Each number is 128 + 32 x the weight over its row's rms, rounded and kept within 0 to 255. Layers, rows and columns count from 0. Numbers have three digits each. The size before them is the row's rms in percent of the matrix's.

# down: layer 9 MLP down (transposed), 704x256, rms 0.0586, rows 123-189, columns 0-63
# gate: layer 9 MLP gate, 704x256, rms 0.0585, rows 124-190, columns 0-63
# up: layer 9 MLP up, 704x256, rms 0.0586, rows 124-189, columns 0-63
down123 104:139139097132151036124154127156121134100149096160111163222075148087099114082105118100173135136105154083168114150082109048125199114083103113157154122118146129135145156094137152109159153136170163
gate124 098:194130180138116142165109146137165143132102150119108138081174147098141165093110090184128073134205124109143154100132143189125169130160091096108101136156094113146103115167112183140153102107087090
up124 098:096100097105102129145171131135172116119100133111090135122168105121107163177185135186111168137138109097063079148086170101143082112182088145115099154127123130146129148191129124087119104143125187
down124 101:107159103117125138074142148108125124102095132109127131120146133129121187128115143112131144156128097152156146126143132061151139183115166088109134221086098131138123182082128136194113099142191110
gate125 107:149136073130097107143087151074120097124121083155163128108070114160109112165071169120123166198137194128124144133143171142092143091169181074133093111096158091152117124039161082094121171108102111
up125 105:144120113099114127107128165143131091103119191121125132139085128112127131130132207075131171079157165114128126171104140169135164119117152123127141173098147191139153127111135124190134124202113113
down125 104:133134097186124063143205114105118157148120095146106089151071168145143093096110145170133206126102139111186098116119125124152133156144162085117122117079170087174111153135148061165139135116207125
gate126 098:182163123098097076096140113124159098126130179120081160108151115216162116142103182117069113085160151104103165086092120164187127107103151126194171131117123107122125154125118112109087112201130142
up126 099:112140134114156154152152102079162125125137081107079081176091124127097109097175127067128119139158081144125156130121140086175110096120105167122119135079142128118083124174102126158079143166141100
down126 100:099140083129135122143081148147151157123118110149147111126115151085139167135084131118155128151121173095104105148161145134074102169090148117150106066137106177103120086164116166143194129160116165
gate127 099:086168125131152166097123206148122130119107151074088158154116138112105079129103069155139091117168145169129153115142109111130092091115148095044142087127117140147154110154138132107137100129111121
up127 096:078154126131125152141106099123086118120120165109151137125123191140096112158140096141135103139127135093023136101099048045167144138095170102158134149156053092084135088103161106127154135116109127
down127 097:173097153154140081095143155132107174161159140153122173175124122049123123122143195143117121115130119166167096131180150100148077131185118155093056145114143168091149121094143134168117177132089090
gate128 107:146162135097153090156182203147134109130062193100092128095160125101168134158083168127125193123122151122130171104133173210116148113092176116127148112147122128065133176169095129182137098179100100
up128 107:123142155199116131128133144132196133094112172112104161150124125149091117157124124138140115135141185170142098167165110106115158200098135162204136161146076128133145128117034100130096091137118109
down128 104:120106061164120116112163118161127144191112132095139108154200107067143184096121128141100136137146090141147147114163101255103198102110099158110082119164170106154101106125167142122067182104119190
gate129 101:054103142116158101124051182199112065178082106155134120144088099178097087171101122137130134083134123145154128139124092204200115137162133091114121148137142188081153098110112121112143151127159117
up129 105:158141126137107124122164175187070087108154129132122142133165153115132066142113149110110152181121096092158131139115121149168158143131173137143119163152106141157145110114128145072124140103120131
down129 103:109136120073141156116134125140123088167153161089094133114096118157117121178088102116144144085097130086112132165116148143140167157114101117147143139141134127124158096104151134117111117056122153
gate130 101:111168079141107075132076188116167101058087121143140119138114104079139124137157143149164149102097182119173098131150119119137156142128157121153124090103160096157153136106176130170097068125125130
up130 100:142125103212136130160139112154125121164127100078163085062139097114131119100180157114129203136125141113154081175097169149202068165095142099134129135122098159085100149096126142179147082118195081
down130 100:127105135085120169122113096111103135157167131163131064081114061117121150133127168134135118163108095062147145123122090153098077150116091096092109108109146032127132132104128114118116136184124127
gate131 096:166139101150131140138173093129150101061089151090153163145135178155106145146166173138193153094137129105121099148115100071153111112087133113095080116107144129169072130078149197129123145099150147
up131 097:109088125096143140146078092171104164126203107098127150158155102138139204098124189108114177088197165134169076119152119102110081153139084140080118115054055169108162102084116087125130164147111143
down131 099:112076175136120072136124133098100091189101154141107113146150117126192099160213140134113137089143101115084151144125110165178102115100154108104125144101162133153107057164088141138087109077073201
gate132 101:125105081139125129189168143161137172107127107116129180121111010157125185152161128126148109132103132124109135109140104141114119122061133176113098149114138138163126126155108144091038173182141154
up132 106:149121144121089120095119110132074127107097115113100101171131126099085086141111143158155094129185100117141179095129103166191141111188065116188142180181066141126091139139148102110111108071148147
down132 104:119142115178209093154147116118126122122155203088112184121190100117116139092173112123176115127176112082146100159107172119088173145138112106095132124098105159144130138114162170172082160142159122
gate133 094:151116160129099121116149143196121105093133110067121119151073099115168084121159087150130146103168130187144088120112149120170158077142188095135162107141172173148168097110108128113147151087147138
up133 095:101124148122076135113134110135095159094147115080140122148145158153135101108132114085177119128129077103048180142148162071171147073119100078123155157153084109103162142119105152084136121094099132
down133 098:153178154095168107085120145168141110140175099155121093162058082140090107088084148124050112113125131182178122145163114139098157101151119114123105147132126125136114129160148143186138097186087136
gate134 108:097146174121084115096108096142145094135153142123188206184114186170099111134080155121195166097142181103134118076145136115084107138151113133103113121069135151130145060091088147172126127173135155
up134 108:130157114085134133156129136151160141182092116103119082171177130210114146071133056142095106106144106118148158168125125149056146145087151198171200132174129178111141120154137091066132097098189131
down134 109:108158139130141093133052127124184178113160146188157117139112058122125124124140175174122167186160141117104109190132110122136170105098166164074122151140168092144108159101135185082167120141127082
gate135 101:094044123057133065098127181114104133196060107142112156085158087098093135158108162133134065130092137067071130134148161137202109099071149148134051134102139105134114061122112123115122064165160148
up135 096:170158140140096084147137140041098151093111078141078059127165192106154131132134063188120113150157112213130136182170129124077138202163127159121136119134122077116120120137113114094109101116159185
down135 101:157143141085153064129070111101213095088124146117144153134118146133097141112106098092120111138176181151155082152152095141167212091085095085136127103180156199176154143126162155149161189125158093
gate136 095:113120151127103101150145133127213113057112135123115113116098099109152123099116125119181176073076110104116098109079122173132100095124120140190125128152146142178112110129125107118142135167119060
up136 096:134146148084107121163114136099160119105120121161105103096134129136171169120129084129089124165100120131102186119127105170173148137140106118131160179141155188139117086145130123148149068121090164
down136 098:133163141123140152095155163092089185162093214127086138112151133150193138142159093145121164155148136167064129173170084099118135093153151128127129131070122113169157164095126107141159135088105127
gate137 097:100100165160151016102098173091137090146164101159136139128119092133158088150110163137123178115143133122104112114094112163121136098148132117098158139174123194122133078121090110130123087125068130
up137 093:149157175076171113094119108150175141173080132142086074104110137143175139137151123148200134174119177171136122135089169120091126081126212141149146159140180213129134147153137155110157098118090138
down137 094:109036087130118154095120111140142108131039070112144160113136101081111157074160086098088121119092108099099134081151178088146131187102146146117084132178116097108140112138102151098124119113110074
gate138 105:116099171139093158124098132111149071070134157151134176162123145160117140158134133098240118179149168104109111142158127129170090120128178156097147153103156138094139140125081164116119103143169137
up138 110:097188125152175157149120086087154125139177131165124170087100095178105095138136127129114134140168107136151143143101167125082106143108154157114133114054097160092172139190105074126101080115170072
down138 105:121159105130094147146102077090157148138064139158082199122135087138151163146160191098128188108148104181216094108114145138117149150131141093123175133073111125091163146158182101156145118130185131
gate139 106:122079188148103117122175146132121102158114123089166171163151131124172111155117144181123172164176183140156108107154125116100162141128175128053152068125154156162119142063133112198155101109141089
up139 110:153113118060105110126166123149084154181111179166089127061174161124158138205138154140075116116116152099123165080086121149094172156052130127112130157135084078111129144151192142104068140141127159
down139 110:174148146096131099132163145135170141130164121153114157142138144131096108097100113152144102117071117129067115120158028116120130092126152131143124100170186133118092129154102107092149099151071167
gate140 107:116153141114125178101146107171120151077100128070172138146131047170097103097090113166102117091107166163070083093128122146121134144105122157084174170216165132139126128148106109098096100086107123
up140 107:126129109076104126180092167111203082128139113096182079149094111139159139081145113200151109144151083112068114165061160102119179140137136097110110140082139142157097179152081183088132110107149120
down140 108:096138145163180130142151061061171153139140163121108145144143104106121103223148139109133119109128118067136134174130092031102138127086123137071100156131121164093095121108144152129119146188170141
gate141 110:166108145169159155120118122140132155139072135101160136111156143140093132108076114112131131169094176104117120123157130146097100156139115132086109120122125096177115140113069094170117151120103103
up141 109:127113079118093087102142146122133134147141188183091066140169095082167102187182189123112144127129073168114111101107127147155108182141140140101116175175141079099141109177147162091133103177163133
down141 107:150127131090154108182147128128142206126087173132147163115115097142056121177021145178192101144135204124118165109113107180154144179124118168100116079159153129159129161145099143084119063096069147
gate142 100:187052082086133111122134050071126100133178179169134063086155089148094134158104107105146174075153104103170107098166126172160164139055143172112086163077135192096149106130128140100063113116090155
up142 100:114129126106141121163154094099113094117151148136156202099154105151162113128158080157176152079173136099135115172150143089132111098154102187178113152073181120146101120151102137157121084156122140
down142 096:106129081134151136107097122119052136152167110162128111150093184159145136148180147107141109106108096153158129152062143162134123136138124151121123154164129150201149172134141175124079124111091126
gate143 100:148194104040106099107086131132152110127130133129105123146136112119110100153081114084137174110130146184113105141155139106135156142108134156118185144083114096093112161139136144113115094177116053
up143 098:112132096074138139108144151107092141134107178096097226166191078058174167112076084145084163168098114082149116059168105093132153141170164106219122124123142096076111125132155129073166148101128116
down143 101:111172136120168191129139081115071140123094111156142056117047132179118132091141120153164076124101083117198119170131140182129174081152091145118163119172198172109121141096125117171121068193058124
gate144 093:099123141134160105157141101110125129117147161094093129153146144118187108100125137088196143124220126120143156188072116114105092172102116116125145159094146139116164137170103173103124159125151144
up144 091:136105096148127109138143142139109144128069167125097115104085122156048086159134195154128078058081132078213123158117092138131132107111162104141103165138065133099130125110151134137112059115143152
down144 092:092155130096155115137114106129133192079169087176116129163172134145139113112147129129118152161159108090147140129150199137100113113109060143135120101147177112140147169162104131164151177087115111
gate145 095:098099125106142124154111113096153190157107120114162111139119155143086130130088130127107167137154109078108162147099104198148127188104119174172149177136153102147196148104148095124117125141138114
up145 099:173141091148172143121127070193135132154064099127110154133138137133131157171167139087180103126148101120098165110111081147180132117138121085160109137152093104112106115090121075126124124116076131
down145 097:101119116121114105112161145122186131093118120142085160095174139170185169144071139101135200155146104131188082110213167150116105121099099145064110119124089141109171118161120117095172168117117130
gate146 095:123155091141071092132118133186132172119102139110163115138151143154103156154146144168182134142100191140114128115091060139089146129194153211125142140114149108113126132141194085109114106202135155
up146 101:097093155097084197155111146130095105102136141137133068096069132127126080098150142173112128165090111147125136083091185131083089110150126129067124132129137099108086137123144099186131096133125101
down146 103:069148069138094150145122096131143123101127125151155138098138157126104106135093135161170143116152161083125174133125125073122122148139116125068135152157089128059062159129143116097186124094173156
gate147 099:092133097089100149157114186103080092131113120127098163123130099146159141160181179157098160122148119103100081156133140099213138059120102106093126136094096061121128150089166106175149067144122084
up147 103:172145129123130089145120101141129072188064124090186089100122121098104153163119132158066122151168146108135134126055178137134086160082124065068184151128101153162100134178070149108072119047073139
down147 105:166159144123173116181087139118118179073154190153086112117157057123146076162139122130079132093160137133112177107134146154099114078119126118131188179140068142153116102101151115099123156101107138
gate148 104:137139151126096099139128192113095159150123155109107167090080089156096128193136113174118125139102163127117166124118147135087120084134131102146090121124148122183162111169143102123115142119158169
up148 106:155116105129106113099212172120097149170158130137180115206139127153096105156119123119078133122110104119137099121082105091106173080106146117091115096081158185126126155093194094161163153139142138
down148 111:190141132068125121131131152058078168120166141148138132095157032111125114108054152143134156131116133137096174109097085125060142101100109178138130130098112113099173099090089198075175094151080124
gate149 109:178071131131074109160172101201143147144083146110181145103159082154133137100117138153092116125087130085164100151173129187158168161133142139140108147137170139162094030133097145171141142064133118
up149 102:127130123149178074172134078187124164143126152164105159122143138173130149130174093192091095211084155110148115123135115102118133143074079134085108125119150186122163115152093121122117165111142098
down149 106:162104133139127106077106139160137142133121162099109104111125159127113107150123168114156145119112098160066215164135121182082148133128132147133141110113117164085034106148126147094142137148110112
gate150 101:160108071110111142113043105134151123089123118177206157187116148128118131173175093209144129144137095127137153132152140168118080122142095106102152100078159185128161137132142148228159106104145161
up150 104:139137100124170148121090100171130138126204092177123173083151119147077074129131181148166163164101119141122082149170123145129156140120156126081160114106184153136125139167191091130168157142126155
down150 103:103127097089178130103073102100103134134148104129157162127138110089142103147130125187165215178190176140116101167136177135089110160088108110080099147137094163165135174104140152142110147154137122
gate151 099:145137120128104104089094114162148060113142100146162171129134156098092156133088147168115148116126164148087150099171198125138165120108095202065127158120102126088176144188127132157189117141145131
up151 103:115151145136119146124166127113124180101148149121157115158144083162125146214076100104085162081103100115122098155160149102169105172159170103127176204155064175143175132128116120111186151107134099
down151 102:089160077157155116114129139166084117150030092174116128140167112087081123157108133125161150100167095110128073148103142134045100114115131098160138105122176108117065135128066129151158086123119122
gate152 100:092106121121124157093117077129090102093202136120137094156080173088107084137078099125217144168066115104156154128195099101123162103156173148153097106098154144168129167132136135125120160117100072
up152 102:109113084120135065139109099132131122096146095078067128161102090136133101094106077127161181075136122103121190146141127102126127092085110140133167135110176141181144130123110150132108116111088101
down152 100:146113116106183101159101132164073058135140116158116126115168090163115123163137120170161072144159107130110112175118126124155137085062120204166150051155121152111126172150129115116144114133139131
gate153 096:149084147099118181115131104103149108089183169147107086112175126125118101122144119080142079202137126144134147106108116117125177089062115180069143085141174097116148148205104163130114127164165077
up153 095:120084105131132163134130149147103162106091132153139135127107138164100185165141117140177116038100179134119135153150123141090152167106178174135119154149152069127082159158144104176158147153203100
down153 100:176108203119153139084101192104110108184122139143151102090156159077127060181096188083136127143115197143115128133065112066140101134176089105088181136163120166119135153153090103115104076109087160
gate154 103:117186103109123123107071130163123101102126130126113096149129141105137165161198115116142191101155114114122094177139077124109145153143139139109141167164136118115128147093120143141137142152153091
up154 106:144114076157119157136180090159099182132177118131083130125053175157143128079169144121145089186151132091122154133136138154120091164112167138130115146087061110122079134120129169116129069124143176
down154 103:115106157142132130094085176159125074158153166162176131085124189104174069182098163153120163063158137126144148129120136127149106129163180183126104089149111156133122099086153138145150120113140127
gate155 097:150090170175139111102127138131123178142126098087113124161165137119121143142126117114113100071110108094027150134086157147180171132165119078212096118126160154124153114129052154114133091145081179
up155 095:128107187052110121131124064143223135135225116184153161114095084132074088084131143129091125102109133096073108128100156166146118130104129080095141099119110151148204157111148106172126103147101110
down155 095:068111190153173070036157160132119146103032079064084112140149139182140136149142118118109112117104083119081111122081136171176132158180103145157099154138165127125130156161096148118109107163128172
gate156 103:090078179078168171118089161123184135171102134093129078112162131154100137087112093149098107090145183131156103172114130123083161089142133113109106124097146149124118113155113155091137144124142122
up156 112:153140124158153028154168101058134180142148163136117168114114119115124079102134112122114134109108182100068126110138068135145143128110157144138111184128149085171106097146169158097087151118069168
down156 104:155080157146139166159091080151190177148124100121112171100180119180157067137100193122073091115103120117112127114114076121132172133157141153133169091113130099197106202176141135107141126158141142
gate157 101:141132137134072086202153107139146114238107085113130148076116169143139125168172070154135103064123164079126108121125163134134086162094158096093120074196214111167174114123142132117106117177133039
up157 102:100116131130149121142075093117151097155190110139130073128130099134133095136159062093096148122115068052031132131069143157093129142116144166112155142126129122121110167141143198138123070159152106
down157 099:112129134101107080106159201112053144045155194150183161172140130105062187107145148147193112116131088156095214166068117132100118100083134093102107118102103189100108149126079089138146153101119116
gate158 102:130181128102141120128183121135044157126122109124162168143073086108103183110152115101074088163123153057176136157104152138122125151139085129150103162127092123091148118103127151113092114154080129
up158 103:163091144140072111126107153146073114080197124153114173092153091093100156111129154125131106072136136138125105087164095145167165186111064169117114110113115106156120177141169125165174125171187107
down158 101:171108166098116131094112137111122183152130134111053084139114151192135161111122142082110137163096076119145170134110133180142161153093088105119119145140161170124168091141088101187102066087122132
gate159 108:171167198134120105111131115178119114124128143083115138099123163157124159110091166114165125125166135177101057116081162177183166113118145102086158195141186111126142078161111136091115157132185077
up159 107:126136126104203158160162100113175128118161102094094109146131109114160112153165146171120082083125145102180138075098159112137146125163174136152102121109182100106142100105161130145123094070070180
down159 104:138117130120062062139108103162118118103186137158101149165173161149107152105131111128169049101144150157142100108069109144151135063123155114134138120117132137090118103140116152073107105118091202
gate160 103:103113160106121118097131099071119095132117120145176172158143154153183130149135129162155150120107085103083149150125123140162169223147110175110128136137161083199137141150157146161180140172054143
up160 101:112187083139106185138107145102082140108145143078116106137130084116110064102063150163073109120116132119038175124172117105161055149093154197158155134127091162068052124107126111090199133115170123
down160 098:062108115139150150123146124111171104092114080124112164139181133133113079097152123191156145081152119124182192099101185211130113124078102172131113122156201112151120106167161170098103194129087150
gate161 104:177168130135120146083107137142167127103111117155144142106166122154141171103120119137067138125143136090099066145137089118062118116174156212124134073125133100119151111153084138113154087164127114
up161 096:129092050121141115118132151134146124101155079154157155109128046162173162069135104119084125130124136096105138141165063165056165135131129141167158150126113192125131125152069132067156119154137128
down161 097:145165134134136127100102124101119093078104169133115145137101149097173169081197164175157080129141109117173146120091031097182110155093190130146136099103194139114147075110104146155130079110127117
gate162 104:157140080168139140133161119150102091123108045127091080182144153132079096164116097133141121062083088103155068176144132148154172119196122124107140146129093143114175092098117125139106114132110184
up162 099:142083139083080163126116105128110072126095139133172121168141099140085136061108063059120153133147089098118176144120099118171111088160105146183075098181194151109155186130030119123112150120114149
down162 102:105152073176103129125093136144147122130169064072114146115165136141068106134106153175146161139067078147112158162170134153111075044122061114172127123173063122175137114120105111154128123097139148
gate163 102:123103073128100057084134080149168180108139100106181084160083130154200156088090112095125113110122111071077140058138086204180122115119102126134099153098082159144190081113104174151100091115107108
up163 108:110126113147070081064122155130188174055147092156108105143113125108110061130155167138115121074173165059129108128142177205137103119140141118138129163176172100123243116120143111146127125148117153
down163 105:116110099159138130117122105071175155122121211122108111156141114086119121143152096173112099115045126129088064143147152135119152101127114090092092061162141172132113115103135112079135090127140081
gate164 106:119126185126115126118132169170165100075189163085171103186113144109148144123136161154080157084098084135126139102177189187099081068126127130083158142151154186120094096128062110180139096141106146
up164 106:148145137127113180154181190089083138091121221169147147116167157110182129145136119117152165132108140125117180089162166167112126099092144150066123156136158096117129119113190128141156128170108172
down164 105:162109092097098127178118144087120177087138125130105214074118129114149172076140113144146151102203134103127095098094143144130120040140121137140139077103113091095095138113149123125170114182152137
gate165 095:136089170160106158112084082122110094163187133095111198119177097133142148176164186159159128177168178106150099082166127124173169194106110189095085087108169109095063132150042181155127134136142107
up165 114:181138129082169143099142149166129118080118137128173081128101089194090179066122141116131099124098108090113127125125144168116101115127122119117115080174114129149170131081143127114061122108143164
down165 107:177137177135181114108117129148143133116182109105174134088161107182106129117135166076096134190143162142163124086112125098150159200113139144121082084148224104152165137139097135145118118132146122
gate166 103:099124054117087116138131169146112125146084130046155152114051116178162187157112171116131088163135106096157118125140137081111155139132087121081180127119115099175139173146129131129113129170143155
up166 105:169105127124117050098109089147144151150178110127088130146128100128033115142106092096109103104106065118116108148122111054153157100103147099167087123198169133174148109133117196132135134153115171
down166 103:103155141153144119132108132137063108151096126158105148065104128169143139139147142119104097133140098124089127217168143129124105212079123133103084053112054100171128083088125116136157142144142108
gate167 103:146112135111090169151151160141090141135106189158069087123099165153094192098137091113107093171137117149092090119029155127128127162114120115132096132135150095140096109187157134138155059145155166
up167 103:106177159178049156139093098138105171136130132101109093100159181147106111117150112155143117138206094154155093147057156163162117130093101101079113131143108144195134153144133090164076089147114150
down167 102:078109077096168115088128102118141161212158117147138155061156135087131072092129065152126089134067100143094145108129167099092163169076159161121149154196109123127137127173142106139098139117150154
gate168 102:134157135088055148095108131167138076111170071113153161187105101153115099165169152127120161085069111094098120140145121142132127099079100086083111119143080167076210117098121147111130133163123147
up168 099:135116175067179136128136125165065143099149111075161091148166131079114156129134138175141193121149106081112155119157151132122170129141070097181186146146154118122118102110113027119097116166116111
down168 103:143139135108119148111134124118168106084136113088156120138073090118130093209152090083133103138117123147160123092152150126124160115196095160166105139147148147075120162163136182184136116093158143
gate169 107:123135142116133121047092153131148052085113192116107123107131134125222175123099147075147104150140165124102126108094152147177067101147157145141143135126130152112095086125055138073170109154112116
up169 097:155116140098171081120095182134124135126110128107131136084173112148119171155151148078170119159116173143166099057076146156135119095082143137101127148196150119177096078138098076103151050139082156
down169 098:123093102146182096189193114117106152153152161144148082111125131117136125063103137151086139105152127149095078146112090088155117105147136171123072100090103134126132194132105150111098145129170137
gate170 093:155105147112183164072174137112166138119084167141125147145139109064144138193139113069134117122167083096115134129122104157144091090071169143112090120151147081129094131172149152135127115133118168
up170 092:120082139076124171039115143082124078077105112140154095105123102129131174151214144111178089119134091134061117122119101143153119123074136185118157108083128136121140085104171157045120120104191137
down170 094:112105069175133110140120099152096156150188180111117144201123104155158109093091125134127165151154072103159079129113147169125104066169116123115120128121103173145082185157109120155138124149121117
gate171 096:135117102164102095034101083141087135084159146094175124163111167132158170078101151139132138086135165085107076168112112121179106114151141075056190111181199024042070157169145173140102058161145126
up171 100:197127141137088090129110081122097119169142122112171113109114129159139136106126118089132084146122195170153100171133107127091147169090183108105110109126145115136100167154133127120123116148185151
down171 099:152194111112090161148152144118122156150118075115092137121132106118198084132154158152081128049174108130115179112127136143139124198165080210076154174121151114104073147104105092141118146057107126
gate172 086:129120141126142067129153130126133124112117139159118114101121109148115068131098145077059105100092097166077163132140132154164088172163106063159101099148066136148022094143148153060135167121088157
up172 087:133071077060151135143081120121126151112166138132129133077131058147109135121135119128168122140135068063152183131109103181146162140186169107150064101173098137175181117165120139128138068131124197
down172 088:183146178135160157136182162135125069153130154111146159202102144165106161157153158145098174103141139101130139103127149093059142134123132123148095167096201100109127150187116053150128105126149109
gate173 107:106096105091119157082073147140092090130090108076199099121097114133089145146109170169158155071104133120143136164099159116098170145033134135087170129198135102126154115120122088130102143150128152
up173 115:088137151153103193091106080062173088161132120047195109121130150118166118087123112110131103190141096067142162206173128151071160145190120091144128114085151143124125148162110141120111130157145102
down173 111:074119132135122119120079098071110083092123116112110081103124122086127097110146111088131080100124131146119126161114152101126080107146116032169209116121097141103125108115160149180110100107076163
gate174 089:081104083125187087175102171154109102100109137123132130125148133129045127098090144120086126158059094108105158100135094103132172122121110099137145102155111199138153105105148139122150134103108133
up174 089:119053131157137143163116124117153094129133151077185136098119159126126194093145154141152151171087132078146150102102086177068089138056089179147152139111108158151143183128065148086118116124139164
down174 095:154162084155163073129127081131160138137112096153081101132192122152160098122138054145079105137073142131114121109129173141159155113132181113114098098162102100119149084144149099165100139103100114
gate175 084:077167161128188100128106189094127146147100136108137129082102144105149145106122083159066122112083197083133157147180121155055160122091099178100153147161144116123176152165113131138134089128097167
up175 085:065163130170169109124149074098172118076140146131127125115121106087150138210179121089172131146145112133161096127119176147141154149161180121151146067128113127158140168143102107118170196155119163
down175 082:123054129109089148143158209104100134174123151131108175106130130162111070136080128132122116140141119116100128129107077067141092102127076114158159130156157129139089132109159118119122105147160054
gate176 107:170160143097092090093133153119116120115108091109110106061152068163128097201141149126185196103176083083150084083139159133161167099019195144125116158182171126126129135133159120156125107120139089
up176 108:139131166163165138128100096145152116160085147130093056157155124150100159129088149175121167155134152102107072104081112108148083111077155167063130120180150133095084145171209135124123135111104105
down176 108:101175138153145106105191088161143149122139143123137125162147132077141128141082113140110133117123184148066116104149135158123126156083193112055111131108107137099047123172187067118134138094101148
gate177 099:154138165145121159147153091154113111168158124115076045135156152110155141097188105136127129125134135132122102113131090145159151132128075146157144143136175097132068111121135139153143118149138102
up177 095:098147175080121084083034097138133160059178123138125085179086178102144087255126150154190138146129148130155173114120143124089097188083117101111130111073084134203173108124124186140133124123092143
down177 095:105086126145098100129212113181080159227106161111096102103174170157142113068114081105138120086104102160160085114064069137162133088126168158169143161047184113065101094147135106092108108189129105
gate178 099:191108195122114139084124096127134128095121143116171101125107100138133104114152116077085125103047137098114148109107176195169126175115128167133123104101096161098113099111093104076094160117111090
up178 095:138084122119160103146135088148181164128112120118140053036134118121113128106107055094175066084147121058189128085163159110095137156120135145077150151146117151122157100105182200169086205168145146
down178 094:147137179118094206135113146092102108095195120082109129108099154115075087194135192171093138090191154156138129157075087128127149101088099112162155153138165142149099153097179088107156090130202126
gate179 100:121110156129124158108187092111172038126110096099117162123113211178117090133151128116136129203154137160137096171145104121123151133133106200123141123197119108163162171119091132130141185118168101
up179 099:100118145130131136153160105088143092171092123107105079081126129123171135095162121157130199161106130089154128168112144160050146118116143164138127091103185136107119190067070126140130102153126127
down179 097:109141022193117129115109119164091143106132204096145167111185177123130131105089116136115133121098086208067094112159129092118185151178145111175133113133127175090081126181138080098124164134133149
gate180 094:083148139066106189147102146130156143115132185106073104135125069072121079107106110092113139130111083134147147110100132106155102113140155062071119073196107133116152115100100147081048147153052144
up180 092:101118147121133152124067163140121119139114162184154132122118144137104114186155159121140161104100086147093142177102108083178117142041154136092115126121115136178155144111109145091132130145133055
down180 091:158147100140146117124140162095128130142064099085119110124123101130115193130104143144102127121130123174129141068165155167091123121131112056170151167125126152128130110151126182196111098095137160
gate181 090:129142144126090107125103176122185081132138094172132136109075155128089067143162130131056100135109129096168094132135142149119175065141149149091112094161144092157137145154165117121136106152144170
up181 092:163144121115163131141098166090150154124105111152107142161144151140133156158101126158185145140205163079108123096120106093140113032123070163148139106088153092149106129095150149161094154153179141
down181 093:145133111118137153103166104176091093098189159169161121092113130129113096101119170073101175107094157184123154124118164128143176172114191072111182125106157189053159097134090118128139131118140107
gate182 098:102174128107171081148121166154151143113112169142068111138126143106074120114152140111135113128100130107161102075131175130167141097099187147124096119161128135145083098058097090175116215163107092
up182 095:064126137062130152151130110103082241126113121107168129161120132142161122102115130043097164110106098132146116132103131122092081124227140146073133067077128130116095091126114081125085131084092176
down182 097:134081131161095133106094135161132056125153160129226148094125140062110102139106122138165111122110073102132072161087080134114114098122123098134101135145146120173160177106144118115144143085140116
gate183 099:168131080138072133137151084072075132118146141161107133136108154156115150072103223162123186093167088103137044101123147075079092144138113090157155109130124059094099101094139126096128135149124152
up183 092:171091149122122144177093119097121108121118096083084138166130132075127154149143116159057134130147130143113162131181122119089122157195120101167080176102164051171127173114092110133173187127147075
down183 100:170145110170124150043125152112136125065127153158145080149069121118127111129120066134152165156134178151127184123064148142165135086141138097184203100132069196102133153110144160115103085140123176
gate184 101:154099195105118142082091166080157096173113165150100120081139126166132140175141192166126160134109131157180072149145109178180205162099111165132135074161106121180147139148109172169124155160091106
up184 107:133068079102082105168123124128110124141142139156096124137136117137140151143077159105130077141140145122131103088158122057130122121088116125117105255086109153158102085140099098155110122142147130
down184 102:137146167068096144124100148070095084128128145157122131157091163115081058069110105131141112103082088169118112133093092189124162094138104157129179066156078159086128113174129162173091125145155111
gate185 100:125150115134159144100130160138098125194129165140102121148089100078121122099085123155171140130144115139099077107118080146128191083093132136121138100095171143139097117175130184107155151166089151
up185 097:142121111100193122123095124130144131139173046102108097159104127126104152147089079133102144139069110119134150098133065108149114143063154138118095133124127137172137098139132097097121105189103144
down185 099:065121097107104134102140176124103095171071136150136161106127151162168149119179181144105166099133115082153184113144123127159161102158115154155196149099101174132138117091084139130127149068028136
gate186 093:060105139092184182081160114138139106171139142091115130169122152222121153104148070084110108110212100133082127110143133106120158146103075143110140083125100135057077101154147090049117122162139095
up186 098:155081135095067173127069136121103155071078133134122130145117150158168124117104139096162088145088192131110083136168134097127206154171122140184092161097169113143179116146110133148145132149162149
down186 098:151169142143176139129140137131121104071129126136117131122142098156122088093189132129110160151159101148124121082088154112111173124056184190118166082082107103162142073126132065081128107171117150
gate187 102:100147132120045160153111113140145070084117120122181173130178095122144102102172185164122112124140153112103096112126209127159205149125149140101057116108166161171156167105064167116176072124140123
up187 100:091213123132112138084121103120097152098084092107131145096103169101159044146127125094059096143081169158094173102194152167184171146129148105133097137120140110090087118078119150139139089046107110
down187 100:163084170118133107072157172095064154166141153101087135178080157126092139196103114108127175137128138141152180063208140085110109178102122120163155155142084092162158162081143145183131146090073180
gate188 099:119154124074105113099132139073084087058175135082135152122168106161110118097127121146115123127143120139117096081132117091165126139075077167112057094115139195152141151097124126117122159117139142
up188 102:163100071171154093135122060096107187105134156100124128173119126107085108137093124089149158126102132140146097038143170174161144120136099081097076132081143077166139099139113144177140095170195104
down188 105:153139129143154141108163123214083125149116156125131124122156118135150177102141136130136153083180132122128120135106175146090080092093130099103175114122099158161139125140186161173115136123105150
gate189 090:105093106164133155135076159133141164105053044151141119100127171077143131092115128146117150172132153182103156122141131198077132195194170160165155098042142115115108188161142115127124091127121155
up189 092:094121140113113163116123130154099112126188127133159115092124136103198126113184168122148123136052120131118123116177160148116123145127095123133117119150151161140130138179104167125107142129077191
down189 090:159192136119064090135127116116112220153104142141081149148111072142100071118145121161076155125169168130122157137057106102140108113151156126105132152128119129147164129091157143138080127098123056
gate190 096:061092158180111101154105036108171096165104077062151097098100115094148138121104100126105145123152053127158158146115079178158141068147088167125152097211144132077181155126105127061104090087113132